config.yaml
n_head: 4
activation: "gelu"
parallel_block: true
warmup_steps: 200
decay_fraction: 0.693
batch_tokens: 32768
Each number is 128 + 24 x the weight over its row's rms, rounded and kept within 0 to 255. Layers, rows and columns count from 0. The size above them is the row's rms in percent of the matrix's.

# layer 3 attention key, 64x256, rms 0.12, rows 21-31, columns 128-255
size [ 93 103 108 106  99 107 101  93  95  99  99]
[[ 53 113 148 116 130 106 103  92 142 128 143 110 134 111 145 140  88 103 104 101 139 129 146 152 120 146 153 114 131 126 104 171 119 121 117 140 121 125 151 152 120  84 113 139 111 105  90 177  97 155 132 157 143 118 121 140 142 102 164 149 143 105  97 119 108 156 122 122 115 104 143  69 153 138 134 131 100 117  99  80 171  87 142 137 117 182 113 116 126 154 147 113 124 129 109 146 120 113 117 183 129 170 124  95 158 117 128  88  94 114  98 104 140 124 166 126 172  92 177 113 156 171  95 133 137 124 115 145]
 [128 113 143 123 124 157 152 165 106 116 100  88 134 139 139 112 126 138 138 120 100 170  99 148  93 155 107 162 106 140 114 149  80 133 142  96 114 192 132  78  95 122 126 153 158 119 121 129 105 105 109  82 124 127 101 110 122 169 145 124 101 142 164 153 143 128 155 133  84 132 127 135  98 110 124 132 144  53 149 116 128 146 120 133 120  96 129 156 122 161  85 168 152 136 149 110 142 169 159 168  99 128  81 146 106 105 156 151 127 128 100 120 151 145  96 144 145 142 160 124  68  64 162 107  92 108 112 140]
 [119 138 108  97 143 130 101 141 116 140 115 132 142 107 114 128 133 140 127 151 133 104 149  95 193 131 105 168 138 142  90 109 156 111 100 132 159 127  97 185 130 159 156 124 147 129 173 147 130 145 141 143  77 154 134 102 168 118 121  37 101 108 103 105 100 143 146 123 153 139  98 129 118 104 143 162 149 112  98  95 105 154  84  97  94 169 124 164 102 118 103 126 107 134 123 147 111 148 114 137 155 118  83 100 106 121  79 130  89 136 138 121 169 141 138  87 145 138  82  94 144 119 129 125 147 131 109 137]
 [139 109 176 144 139 135 127 139 127 121 118 103 136 140 156 111 103 109 122 111 134 143 132 164 106 133 134 147  81 120 119 124 150  47 167 110 153 101 119  81 137 181  80  97 112 124 133 113 151 130 129 151 115 140 139 105 175 124 119 167 109 134 115 167  91 174 109 119 100 193 134  99 148 111 132 109 102 120 126 136 154 124 145 118 106 169 123  90 129 123 139 195 121 147 110 114 109 152 136 129 132 128 133 140 157 126 111 123 172 139 121 108 122 169  82 157 126 172 150 113 131 114  85 144 157 135 111 133]
 [169 155 132 100 135 103 133 157 113 120 197 178 135 102 104 140  86 148 156 126  88 121 159 174 118  81 140 116 126 143  93 130 154 165  94 102 112 104 133 111 148 129 131 151  93 150 119 171 171 123 132 136 111 114 159 143 127  98 109 114 132 142  94 128 162 114 164 138 113 132 155 168 118 137 106 112 176 124 101 133 104 117 123 135 141  87 121 142 158 138 135 121 112 128 150 148  99 125  94 156 161 156 151 151 110  90 115 134 120 153 120 166 135 134 159  93 105 155  91 142  82  86 135 118 167 154 114 137]
 [121 108 186 168 149 100 146 122 113 169 108 177 120 107 119 149 189 120 105 124 176 110 117  81 181 150 136 148  98  94 137 112 132 157 130 130 106 147 150 126 136 120 118 168 106 126 163 144 167 123 149 176 107 136 125 129 124 155 129 123  91 156 120 158 150 149 127 127 144 137 113 132 145 114 138 164 137 124 126 111 136 105 108 137 147 158 139 147 147 165 141 126 116 144  97  95 143  80 127 111 170 114 168 115 166 120 106 144 175 133 125 120  88 129  98 117 162 124 102 135 130  78 146  84 152 125 109 123]
 [149 110 166 120 135 132 110 113 134 156  93 164 139 126  97 148 129 154  98  79 170 120 119 129 138 151 170 128 141 100 154 113 129 129 114 131  91 119 152 126 117 144 135 130 103 171 156 157 149 142 133 136  57 112 103 136 119 121 109 131 151 169 141 113 102 142 133 133 162 158 132 143 118 166 109 101  97 117 112 136 109 110 128 122 127 137 113 118 109 110 170 131 157  95 133 121 127 113 158 145 176 115 127 170 124 139 131 182 152 107 115 102 148 105 121 168 127 118 147 188 149 135 103 174 150 128 137 110]
 [130  96 167 130 137 129 114  70 109 132 121 155 142  96 116 137 124 118 123 145  98 137  87 125 170 143 163 164  84 104 150  98 131 115 130 106 154 119 133 125 146 137 142 122 119 117 163  97 133 101 145 103 135  98 159 152 116 137 126 133 137 124 130 140 131 133  72 122 114 115 132 132  90  98 150 165  95 177 106 105  85 170 168 114 154 124 155 153 151 166 125  72  83 116 136 128 128 115 106 109 109 154 105 104 191 121  95 148 130 143 125  96 124 141 116 147 129 103 112 127 124  89  79  92 138 148 122 170]
 [150 137 147 133 132  94 107 116  95 108 142 131 184 139  93 137 123 125 145 125 157  72 153 154 117  80  87 144 108 131 114 128 120 118 102 128 135 146 136 133 154 106  97 104 106 126 156 129 159  94 158 162 119 137 118 113 118 143 129 144 113  95 162 118 138  97 112 144 147 121 130  97 136 159  88 161 124 124 120 129 103 132 109 105 126 159 141 107 103  83 136  74 134 144  92 141 157 139  98 155 125 169 100  87 144 162 143 111 123 140 121 125 123  98 126 151 164  83 105 114 131 121 115 100 155 174 143  93]
 [ 88 125 126 138 117 134 113 153 102 135 121 162 126 119 156 133 149  99 135 126 147  91 107 141 151 157 109 171 150 108 170 129  92 115 118 136 143 176 112 130 146 155 110  95 134  95 115 173 111 134  51 151 105 136 154 121  80 118  80 125 131 118 113 191 119 132 108 118 148 115  96 122 141 123 160 137 132 103 141 164 134 122 160  68 133 140 135  95 145 134 170 151 113 156 130 122 171 122  85 154  82 115 146 118 126 122 132 163 140 142 124 138 115 170  94  82 103 169  96 145 160 164 157 143 149 164 153 193]
 [178 143 166 176 129 133 123 113  79  97 155 146 121 130 128 129 132 128 149 113 106 117 151 149 156 123  76 101 133 103 132 143  72 141 128 139 149 122  89 153 122 113 170 126 170  99 126 129 113 118 149 129 145  79  76  98 112  76 142 169 106 143 105 166 119 165 130 116 127 114 119 105 123 133 107 110 164 143 149 145 165 133 153 140  91 122 132 115 106 155 129 154  82 141 129 133 111 162 171 118 131  90 151 146 162 155 136 140 161 138 117 102 126 154 116  95 151 124 115 119 100 101 106 119 173  91 111 164]]
# layer 3 attention query, 256x256, rms 0.132, rows 22-32,86-96,150-160,214-223, columns 128-255
size [ 95  91  97  98  99 103  96  93  96 116  95 112 110 114 100 117 109 102 107 111 118 108  80  73  92  91  82  94  87  76 102  96  87 119 103  95  96  93 103  97 105 104 108]
[[147 109 122  96 167  88 106 127 112 103 107 133  96 150 137 133 126 166  79  77 125 118 136 108 156 149 103 108 137 110  97 127 104 124 116 157 137 124 118 144 130 148  91  67 124 158  78 105 153 142 150 165 166 155 118 146 144 138 110 159 121 148  84 125 165 131 132 178 111 119 134 101 113 133 150 112 114 121 149 131 147  59 164 147 118 117 134 143 117 112 144 143 102 102  90 124 150 177 132 134 154 131 132 153  87 128 102 151 105 147 126 139 110 118 133 123 145 140 120 198 158 107 153 126 118 125 100 114]
 [155  96 127 139 131 135 117 134 139 111 110 125 108 119 114 102  76 113 123 183 126 206 138 146  87 146 141 119 150 116 151 123 140 125 161 160  89 150 143 169 108 116 136 124  98 164  72 104 110 152 110 110 131 104 136 131 124 138 133 136 158 133 157 109 156 126 113 117 160 134 134 108 135  73 131 127 105 184 152 111  85 146 130 114 162 125 107 114 116 158 149 121 138 156 137 147 143 160 124 146 104 103 130 140 116 120 133 140 124 131 152 129 103 180  84 109 146 110 128 144 157 173 107 151 153 136 146 107]
 [123 134  94 150  88 153 119 121 122 138 114 149 125 139 126 117 112  97  87 122 133 216 123 159 134 158 118 147 117 101  87 133 124 125 153 134 144 108 123 102 101  85 134 166 137 187 160  94 103 140 156 169  99 128 136 131 138  85 121 143 130 122 114 112 122 179 109 139 122 133 140 133 103 144 128 103 162 124 135 162 132 168 157  97 120 110 151 105 117 115 138 119 116 107 135 107 183 125 123 122 127 130 106 163 121  89 156  95  97 122 105 166 136 166 174 107 114 152 153 176 130  99 160 118 107 129 138 132]
 [135 139 129  83 150 170 115 123 137 165 112  96 133 169 115 105  99 166 121 101 148 107  99 112 125 105 133 157 115 146 157 137 120 105 147 135 132 113 116 123 152 114  97 123  85 154 129 113 130 129 138 130 120 116 121 127 156  98 159 114 143 121 139 120 154  92  76 119 101 162 140 146 130 100 137 131 154 105 137 157 130 135 124  97 184 125  85 145 127 200 111 143 144 146 140 163 123 120  93 120  95 116 137 109 123  98 128 145 112 123  94 169  77 126 112 118  95 129 107  98 155 116 129 116  92 115  95 146]
 [130 121 130 111 144 114 128 128 162  87 141 145 132  94 137 128 104 137 111  89 154  82 148 160 134 110 169 202 121 116 129 115  90 146  91 136  47 101 116 150 143 109 135 161 151  96 145 134 144 135  93  70 111 135  89 159 105 149 138 153 147 139 119 103 116 101 120 129 125 102 116 126 132 133 129 116 138 117 147 107 166 110 158 129 122 105 127 123 120 114 112 117 131 123 165 119  94 135 132 160 119 135 143 134 131 167 102 132 114 109  90 145 106 119 165 130 118 133 170 110  96 166 139 109 125 106 185 118]
 [168  78 120 109 163 109 167 135 111 142 155 103 124 116 107 116 151 109 153 114 130 113 161 102 106  96 122 147 128 124 149 158 123 154 139  92 156 101 103 138  81 143 135 111 144 119 141 128 129 127 128 144 130 143  91  92  95 148 138 161  94 142 137 138 136 129 120 135 127 163 120 152 119  98 132 149 100 174 124 102 162  56 104 146 133  99 104 135 134  74 158 148 100 102 136  91 124 187 123 140 176  94 137 135 128 129 133 114 104 147 128 106 118 129  98 122 150 141 176 163 127  93 132 112 142 180  97 154]
 [151 133 103 144 105 109 114 131 113 191 143 146 126 132 102 155 168 166  98 109 118 106 179 114 147 127 116  86 122 127 122 147  79 142 141 117 147 111 128 146 132 131  89 114 126 155  84 164 144 145  98 132 124 153 113 110 122 137 120  96 101 102 133 164 115  96 185 141 102 144  83 127 167 147 158 126 132 113  81 163 137 124  81 113 130 118 143 166  91  84 129 182 147 151  83 109 113 150 113 126  68 107 118 146 101 104 133  93 148 128 161  99 121 134 158 182 131 112  94 134  98 128 132 145  82 115 150  80]
 [103 145 134 121 112 101 129 123 146 115 135 162 139 130 152 121 109 205 132 107 103 108  81 140 148 137 146  76 154 108 149 113 154  90 108  98  93  60  86 152 160 120 137 122 138 105 103 141 136 128 117 110 160 143 146 172 131 131  79 101 112 163 137 133 113 155 172 119 132 152 110 130 148 133 155 138 112 135  95 156 115 132 121 141  99 121 100 145 120 120 115 119 186 114 106 114 115 126 143 123 101 112 118 154 157 109 128 171 118  97 160 129 147  94 131 147 112 160 134 126  92 141 129 138 155 113 139 115]
 [125 147 131 122 105 116 199 123 141 143  87 159 132 165 100 139 156 109 132  85 111 113  81 125 202 117 131 102 121 125 142 132 145 130 130 145 153  54 125 114 117 126  97 127 162 105 117 119 105 143 174 148 106 124 134 107  75 123 116 127 102 127 116 130  87 151 100 140 137 120 167 151  88 146 134 115 125 159 129 140 133 121 149 123 123 116 117 150 124 138 129 116 110 146 147 122 132 114  81 169  81 160 124 152  81 132 139 124 143 127 122 124 159  95 110 119 111 133  93 150 123 119 134 106 166 111 111 110]
 [161 103 129 131 137 131 133 134 114 100 115 154 190 132 126 105 110 162 127 102 131 148 145 121 115 184 161 118 131 142 117 139 123  87 138 164 122 143 134 125 144 113 121 116 157 116 102 129 174 157  83 132 125 144  93 115 111 124 120 115 133  95 124 166 130 137 161 106 130 148 125 129 168 136 132 134 106 125 199 149 135 163 121  91 102  98 134 150  90 146 132 183 173 131  74 161  54  90 136 166 158 127 178 115 143 155 134 155 127 115  95 127 136 141 113 134 108 142  89 126 159 125 115 142 111 126 138 122]
 [155 122 109 142 140 136 132 110 117 141 140 144 135 141 131 138 163 122 150 123 133 105  98 157  96 149 141 114 139 122 111 105 165 100 132  85 140 164 160  94 149  82 125 155 164 166 128 142 138  75 118 152 113 109 106 115 154 142 146  80 192  83 131  80 121 119 109 152 128 146 145 108  92 104 132 168 149 134 155 121 164  85  88 109 123 123 170 115  73 156 169 117 146 152 129 141 167 121 154 111 131 124 182  93 208  75 141 125  77 153 139  95 122 105 156 103  96  86 167 145 113 126 123 161 113 120 107 144]
 [124  93 176 144 150 119 141 154 182 131 107 139 118 103 142 126 117 154  84  81 109 125 146 107 102 119  62  83 149 131 138 109 185 142 146 110 126 156  92 143 118 105 145 104 149 123 166 131  98 112 113 106 132 151 140 139 136 134 118 124 141 169 114 127 156  94 144 156 124 133 129 164 116 135 123 111 134 115 110 135 132 128  92 160 123 113 157 126 168 126 145 128 130 130 106  92 125 156 119 108 107 103  88 171 175 111 142 153 128 167 179 141  83 101 122 118 126 171 141 133  82 171 154 128 131 139 114 192]
 [121 126 161 153 133 137  97 100  67  98 122  87 101 155 113 135 166 158 138 162 129 150 160 139 130 143 118 117 149 151 134  82 170 106 153  95 131 159  76 163 120 133 138 125  91 157 136 147  97 121 152 140 181 116 168 145 136  95 128 144 154  99 132  65 175 123 116 132 153 103 133 126 153 128 114 148 143 152 156 120 155 103 135 143 133 174 120 146 162 127 122 111 120 131 180 117  79 138 110  90 116 105 131 149 121 152 105  97 112 125 127 109 136 121 133 119 116 129 112  97 133 119 169 123 132 123 107 120]
 [138 122  98 132 108 105 132 126 170 165 122 152 143 163 113 125 159 155 117  88  92 142 137 137 154 120 148 120 153 115 132 147 139 160 153 145 148 114  98  94 116 128 107 130  96  89 145 158 153 174 109 147 127 144 157 129  97 182 170 162 145 101 105 133 118 144 153 128  97 122  90 115 161 130 117 112 127 107 137  88  85 193 136 142 153 120 141 120 118 107 142 106 105 146  96  81  80 163 134 162 108 158 123 111 139 141 122 130 121 127 121 168  92 141 153 117 122  68 106 119 141 150 144 149 125 142 123 153]
 [146 156 135 115  74 173 128 140 129 120 133 145 145 134 114 146 126 139 148 146 149 133 105 164 173  92 114 120 118 139 100 172  94  99  84 122 112 117 100 159 113 133 104 100 112 121 114  80 112 138 104  92 121 125 106 150 108 128 115 138 121 122 149 112 105 116 107 165 116 157 144 126 118 117 123 109 180 116 103 153 165 126 125 138 114 119 118  87 121 111 133 107 128 141 111  97 130 128 107 132 108 120  97 146 123 115 104 120 187 110 150 138  95 132  82  59 148 145 109 126 155 171 144 149  82 108 159 122]
 [131  86 122 109 128 127 161 143 149 142 154 198 123 123 153 129 145 121 100 112 132 129 144 193 131 130  99 137 123  87 108 139 141 126 171 145 105 148 139 119 134  75 159  96 101 104 141 112 118 110 120 148 136 113  86 167  75  78  67 113 130 184 106 154  84 113 144 158 155 121  99 160 128 154 137 145 128 135 113 147 108 121 136 152 164 137 117 109 111 135 108 116 128  90 121 165 173  65 110 146 137 129 158 113 135 115 110 159  99 164 150 131 137 118 172 120 158 130 108 156 150 142 131 138 135 123  98 119]
 [135 110 100 150 141  92 129  89 108 136 160  94 127 135 130 137 128 123 131 111 131 134 152 145 101 129 118 113 126 118 131 125 157 146 169 142 151 102  93 141 177 110 136 126 141 153 122 131 138  85 145 190 149 139  84 145  96 121  97 118 189 137 140 131 103  95 139 120 117 153 138 108 124 175 121 121 107 155  86 133 130 136  92 152 100 138 139 105  99 164 155 133 140 152 133 107 149  97 129 109 173 108 147 126 107 132 103 128  52 131  84 174 170 131 129 131 112  97 115  92 132  96 114 108 165  61 120 102]
 [125 164 124 134 154 162 129 117  80 130 120 149 166 107 139 157 116 135 143 123  90 104  92 156 164 145 147 142 135 119 151 144 116 142 146 120 114  96  65 122 130 125 111 151 119 116 135 136 140 160 139 122 139 108 133 145 107 167 165 129 105  91  93 141 133 105 104 103 110 172 161 113  89 141 104 150 105 127 128 111 127  94 138 105 107 131 115 107 190  92 122 116 129 121 157 126 143 129 120 150 124 138  26 147 141  97 146 135 129 151 123 156 135 135 124 127 123 156 158 141 121 124 105 199  97 128 143 161]
 [148 107  80  94 142 176 111 139 100 133  88 143 128 152 117 118 166 128 114 143 149 112 113 160 129 153  86 136 105 113 100 139  88 179 142 143 178 159 149 109 121 121 117 125 129 138 118 142 157 131 142 173 134 130 118 127  97  75 109 123 126 144 124 176 152 115 142 150 125 102 142 129 143 139 159 150 140 115 112 131 178 119 148 141 131 123 112 170 145  93 174 120 142 148 134 152 134 163 130 141 106 133 112 135 168 100  82 118 104 125 155 171 120 134 166 171 114 169 147 127 121 117 111 121 108  89 172 156]
 [118 134 133 135  90 162 157 124  94 180  84 119 106 148 149 122 115 128 134 156 161 121 129 120 118  94  84  73 125 150 133 146 101  88 100 143 128 111 124  89 124  81 158 108 124 122 123 140 135 179 115 128 132 124 134 152  97 121 144 133  68 134 171 173 111 107 156 153 107 140  91 114 118 103 127 126 158 149 146 127 125 133  99 125 158 149 135 120 113 130 117 120 136 133  76 115 122 124 109 121 112 133 146 141 145 136 151 113  99 149 126 142  85 152 153 162 114 145 127 155 183 111 137 106 144  86 122 131]
 [130 122  94 149 101 122 128 105 127 108 114 117 112 133  92 138 143 108 150 129 148 162 126 106 108 158  94  96  98 140 125 117  92 166 125 138 152 130 122 136 116 104 105 118 114 122 127 163 197 142 106 142 145 119 113 191 134 139 166 125 113 126 107 135 102 158 135 103 146 142 159 148 102 125 152  75 109 159 101  95 133 155  97 128  94 147 143 131 145 115 140 168 158 109 148 110 119 116 151 186 114 134 170 120 152  78 120 100 126  91 127 131 174 128 125 149 143 125  98 115  97 143 161 157  84 127 183 162]
 [126 127 122  80 129 133 124  97 140 116 140 141 121 162 151 186 109 145 150 119 144 114 127 106 136 167 130 110 112 152 103 116 116  81 130 111 122 134 113  99 139 108 137 138 143 132 160 122 122  93 109 149 104  99 165  92 167 143 125  80 125 155 157 144 149 137 172 136 119 177 146 124 138 118 145 134 178 140 121 167 132  98 127 107  96 140 145 106 146 109 147 163 125 118 156 114 181 108 135 202 146 156 181 155 148 113 113 151 128  90 116 127 150  82  86 102 127 133 137 106 113 134 148 160 119 111  88 104]
 [142  92 119 128 134 132 116 122 128 118 146 130 102 127 125 109 116  95 144 133 130  97 103 108 107  88 101 139 133 160 148  64 157 129 155 145 126 145 144  83 123 114 135 102 153 141 133  96 108  86 143 119 189 112 138 105 111 100 156 108 138 133 122 135 135 147 146 121 173 172  99 141  93  94  95 144 144 140 158 160  99 148 118 102 139 142 143 122 121 113 106  68 138 122 136 125 115  84 135 151 147 145 154 151  98 156 132 131 122 181 118 149  85  87 132  48  88 130 119 113 123 154 102 151 133 142 138 114]
 [115 157 145 138 117 111 153 196 105 109 134 156 115 157 151 116 132 134  99 139 131  91 136 149 104 114 103  95 137 146 106 150 141 110 142 178 103 134 112 143 145 127  98 116 135 163 114 113 123 101 161 155 181 138 144 132 126 132 127 142 110 128 138 159 158  95 106 140 117 127 122 111 123 198 153 155 129 162 130 183 105 107 142 116 113 134 133  96 141 169 136 131 135 137 112 138 106  99 105 140 114 146 140  68 101 101 139 159 141 120 126 119 142 121 146 173 186 129  87 111 109 149 126 193 156 101 139 105]
 [153 133 127  95 112 119 131 112 109 140 139 142 130 138 134  95 119 132 162 120 130 160 123 128 166 119 139 123 107 133 189 104 127  66 156 156  94 109 122  89 111  92 180 136 119 109 182  99 128 135  95 144  59 112 123 136 118 103 115 170 147 116 121 124 137 113 177 110 128 133 154 153 161  90 114 167 148 152 170 101 100 138 143 132 163 121 157 148 118 105 142 132 134 119 120 178 126 108 164 160 128 128 118 113 136 127 118 121 151 128 133 164 148  92 121 137 142  88 110 166  86 141 117 152 130 137 171 183]
 [158 114 124 155 112 116 149 134 114 126 176 109 129 142  98 140 100 122 150 122 119 141 126  81 115 151 167 100 146 157 132  97 109 109 125 147 165  88 108 101 111  88 152 170 154 121 138  86  95 129 134 170  90 166  97 116  98 128  95 157 169  95 103 157  72 106 144 124 150 159 105  86 138 112 144 121 168 157  71 137 104 161 128 149 125 122 145 145 103 105 108 126 117 127 141 142 135 144 142 141 143 136 126 150 158 120  85 115 151 134  99 111 111  97  78 138  62 118 114 106 120 114 133 178 131 114 165 135]
 [166 137 137 116 106 194  94 123  93 120 176 145 163  88 137 101  88 129 154  91 146 161 115 155 126 113  91 152 146 108 161 113 104 144 153  83 177 175 164 100 115 129 168  84 124 125 169 126  95  93  93 166 126 170 139  86  98 123 113 124 105 113 126 125 115 167 154  88 171 112 132 168 118  76 135 142 128 135 143 115  74 130 130 155 134 113 112 124 128 122 118 100 120 118 138 130 132 169 122  93 142 124 143 155 159 114 147 107 143 150 127 138 131 175 144 122 106 140 127 134 103  88 146  99 123 114 119 144]
 [ 89  83 100 112  99 116 136 133 118 136 163  88 146 104 122  75 120  92 118 156 115 114 112 165 116 155 129 145 149 138 116 115 124 130 152 124 118 116 108 102 130  84 112 134  89 154 136 131 100  81 166 137 189 143 145 121 103 127 136 126 141 120 106 163 134 151 140 147 108 167 123 147 117 167 151 163 144  89  86 166 124  87 141 143 171 132 123 132 107 108 160 132 141 142 181 116 151 140 127 143 131 109 110  98 156 147 145  99 110 153 137 163 122 121 144 128 147 119 144 129 122 143 104 186 184 176 147 129]
 [159 127  89 139 108  95 147 124 149 121 155 153 103 161 109 141  92 120 135  97 142  88 132 110 140 112 127 119 128 132 116 133 151 143 148 173 147 117 112 120 108 133 126 159 114 192  81 126 115 109 161 166 176  86 118  94 121 127 167  72 121 140 174 119  69 140 100 110  92 171 148  92 104 149 145 129 180 127 100 143 113 104 130 113  85 164 104 135  98 152 140 126 138 134 125 147 118 107 109 141  87 114 138 111 103 101  95 151 100 139  95 147  82 160 101 113 143 134 125  91 117 159 129 140  85  98 103 123]
 [159 118 122  89  92 147 166 164 176 106 101 156  93 142 118 125  89 176 131 119 126  64 150 139  95  97 115 193 117 120 108 139 150 147  99 163 126 101 125 197 150 168  96  98 179 132 112 151 110 148 110 109 143 126 140 116 133 154 132 104  65 113 141 112 174 133 122 142 153 144 154  73 150 171 159  86 138 144 128 155 123 125 175 128 113 115 118  83 107 131 108 157 171 120 133 142  82 125 146 135 110 125 170 150 112 129 153 126 146 108 133 114  98 125 136 126  82 122 163 105 137 102 131 150 139 106 123 123]
 [146 112 191 127 123 118 101 102  87 133 135 110 163 136 119 110 159 112 134 147 127 137  97 126 135 124 129  76 118  94 141 127 120  74  94 104 152 115 130  98 153 164 169 110 173 164 131 142 136 167 145 114 105  96 140 104 126 109 132  96 106  81 126 188 139 129 115  80 155 160 121 110  96 105 129 124 131 141 121 130 146 125 137 114 125 158 119 155 151 103  82 103 139 137 118  94  71 171 116 138 125 169 166 130 119 129 146 104 122  98 141 100 163 113 126 124 106 143 148 116 139 111 127 109 139 143 106 127]
 [153 113 135 139  91 154 110 126 137  89 129 112 162 116  89 179 109 155 119 102 122 175 112 113 139 143 129 155 138 143  77 142 144  92 160 132 133 130 116 128  80  99 171 152 117 110 157 111 125 127 109 139 111 145  73 175 121 112 125 105  74 123 122 175 114 176 144 139 136 136 200 125  96 135 135 141 128 173 110 139  85 132  92 113  96  76 118 119 121  67 140 121 105 103 142 151 149 139 124 123 105 100 124  97 134  94 107 127 134 126  85 158 114 107 123 136 115 143 138 135 124 106 106 157 142 152 136 132]
 [ 93 137 131  68 160 150 145 155  97 111 161 118 109 158 146 114 166 109 143 111 111 110 120 123 104 134 147 152 135 115 137 121 127 137  86 131 120 105  97  96 157 119 142 152 187 138  95 121 151  93 119 152 147 131 131 169 119 135  99 126 119 117 124 133 154 116  93 143 104 160 130 164 128 134 129 162 128 102 124 155 132 112 144 114 137 102 110 142 100 136 141 116 150 136 163  68 137 151 163 130 135 110 112 146 143 119 107 138  77 144 119 164 149 161 154 124 128 150 119 112 132 122 108 106 108 121 135 114]
 [125 147 104 129 114  96 130 148 147 125 112 150 132 122 115 173 117 116 121 133 113 154 120  78 112 176 109  63 148 159 108 106 127 175 139 137 148 133 123 126 127 151 114 113 159  95 131 115 103 114 163 117 170 127 147 119  77 145 134 123 149 120  97 149 135 143 136 155 138 140 159 125 111 100 150 108 121 129 121 133 101 138 101 110 137 120 111  49 102 135 149 129 112 103 137 143 172 150 131 126 128 148 112 149 176 146 122 163 162 115 131 114 108 129  64 142  95 172 151 146 116 126 129  98 169 129 141 133]
 [153 102 134 145 128 152 156 130 121 133 122 126 127 114 123 105 101 138 149 120 118 130 125 122  94  96  94 109  90  90  84 136 117 164 183 135  75 130 139 121 101  79 125 154 110 173 134 116 109 108 202 128 140 108 151 110 163 144 123 141 146 140 126 109 114 138  93 144  95 132 180 157 135 186 110  98 140 143 107 117 104 141 139 121 139 146 106  91 150 120 149  83 158 130 122 132 152 102 148 135 131 125 126 159 108 142  73 134 119 137 138 133 121 129 154 136 114 125 164 128  76 142 110 118 125 135 136  93]
 [141 143 132 127 101 116 111 126 162 126 139 113 132 127 129 108 138 104 140 129 134 130 141 159 103 147 123 141 147 135 142 151 126 167 116 136 131 122 150 107 137  97 143 129 156 113 143 117 157 131 141 110 123 137  58 105 114 138 111 108 191  79 137 129  95 143 133 106 147 151 139 154 155 113  95 122 179 108 156 142 105 149 126 138 169  55 136 158 122 124 127 145 127 112 122 133 141 128  95 148 106 125  87 107 146 168 124 104 160 153 112 132 154 146 155 134 124  91 169  87 181 130 112 123 117 120 128 130]
 [129 126 139 105 102 140 114 122  82 217 144  97 151 166 125 125 101 124 130 184 118 140 119 108 142 140  88  85 108 120 119 113 134 107 158 107 104 100  93 129 131 149 130  86 115 103 123 118 131 133 119  88 102 116 141 161 136 103 133 164 107 123 148  96 137  79 106 129 104 142 129 130 109 128 129 117 141 150 114 108 148 146 136 147  76 165 154 115 124 126 135 122 174 130 135 160 142 110 126 129 165  94 107 157 135 136 119 142 133 114 125 140 144 180  77 106 122  88 148 136 113 146 133 150 131 160 154 100]
 [137 111 141 125 111 120 148 156  85 115 117 100 136 133 142 161 125 123 117 118 127 127 156 124 184 168 178 149 135 140 129 119 148 129  89 122 133 160 105  71 122  78 135 163 147 112  89 115 158 144 128 115 121  70 117 145 134  92 127 143 120  99 151 119 137 102 128 132 174 130  76 134 151  99 113 118  97 132 140 121 124 195  88 159 133  99 134 140 109 152 108 137 140 170 135 138 108 103 107 123 112  71 165 108  98 137 106  72  95  85 168 112 146 154 131 169 115 120 156 152 125 147 179 156 131 107 108  98]
 [ 80 121 110 127 156 106 147 113 165 111 127 170 163 150 169 196 132 159 116 129 122 104 110 106 134 138 171 110 123 126 109 156  94 155  98 128 168 151  94  94 108 128 122 137 137  93 126 123 131 128 116 130 150 118  70 121  82 142 102 119 135 140 132 158 134 107 111 117 124 111 109 147 121 169 157 132 125 113 114 169 112 149 100 136 109 114  79 123 112 116 117 104 114  91 141 122 122 119 135 126 114 112 128  87 145 157 146  98 121 129 145 154 100 139 164 155 142 184 126 131  96 129 161 126 147 124 123 139]
 [129 159 137 119 139  63 134 131 128 120 153 125 152 114 122 159 128 184 120 107 116 111 134 145  92 193 122 114 122 144 165  99  93 129 145 120 176 125 100 128 114 140  98 151 136  92 110 113 137 119 162 103  91 119 145  88  68 104 121 125  84 126 112 143 153  85 129 182 116 140 156  91  84 156  87 113 124 138 132 131 168 120 134 138 126 127  86 138 149 122 129 133  65 129 141 105 108 135 125 137 111 120 164 110 126 127 141 149 101  94 136 100  88 130 115 115 111 181  96 150 105 135 110 125 113 138 157 139]
 [134 148 124 162 138  99 168 138  92 141 125 120 125 132  85 101 125 127 128 113  96  86 105 134  99 133 105 131  91 132 128 126 159 161 110 121 126 106 134 144 120 125 121 150 132 121  85 150 108 110 172 128 164 127 130 158 135 119 139 142 149 119 117 122 153 150 126  87 131 148 171 112 105 104 115  95 117 113 171 128 140 156 130 128  99  98 175 174 140 107  97 156 133 123 139 133  86 111 130 120 128  91  95  93 141 103 136 179 158 187 148  95 169 119 128 149 122 101 100 169 112 119 110 137  96 109  86 141]
 [135 145 125  98 118 151 173 138 124 148 106 154 162 143 165 126 166 144  94 107 138 128 112 131  99 111 136 155 158 143 110 139 111 109 108 130 159 119 125 155 127 182 190 125 152 140 107 120  93 156 143 135 113 147 130 165 105 145 122 119 162 152 134 149 130 109 124  95 125 132 166 129 149 156 145 109 110 121 105 127 161 152 121 118 148 129  94 132 114 113 104 104 173 141 138 179 123 109  75 151 116 116  84 127 134  92 155 113 103  87 127 124 127  77 147 122 143 136  77 140 148 104 164 167 111  82 106 146]
 [133 108 108 153 129  95  94 113 151  75 169 115 189 161 124 131  99 184 144 135 134 116  84 148 162 140 138 123 126 101 126 127 158 114 107 131 127 147 106 133 121 134 106 106 170 104 145 148 141 102 103 150 143 125 122  93 137 168  93 110 133 160 121 160 161 131 137 135  97 152 132 132 139 150 137 127  83 145 157 132 131 120 139 150  90 146 121 119 137 131 153 152 171 109 161 101 113 103 126 158 187 156 156 143 106 163 127 177 149 189 150 151 167  86 110 115 120 160 136 141 108 102 160 130 142 162 142 167]]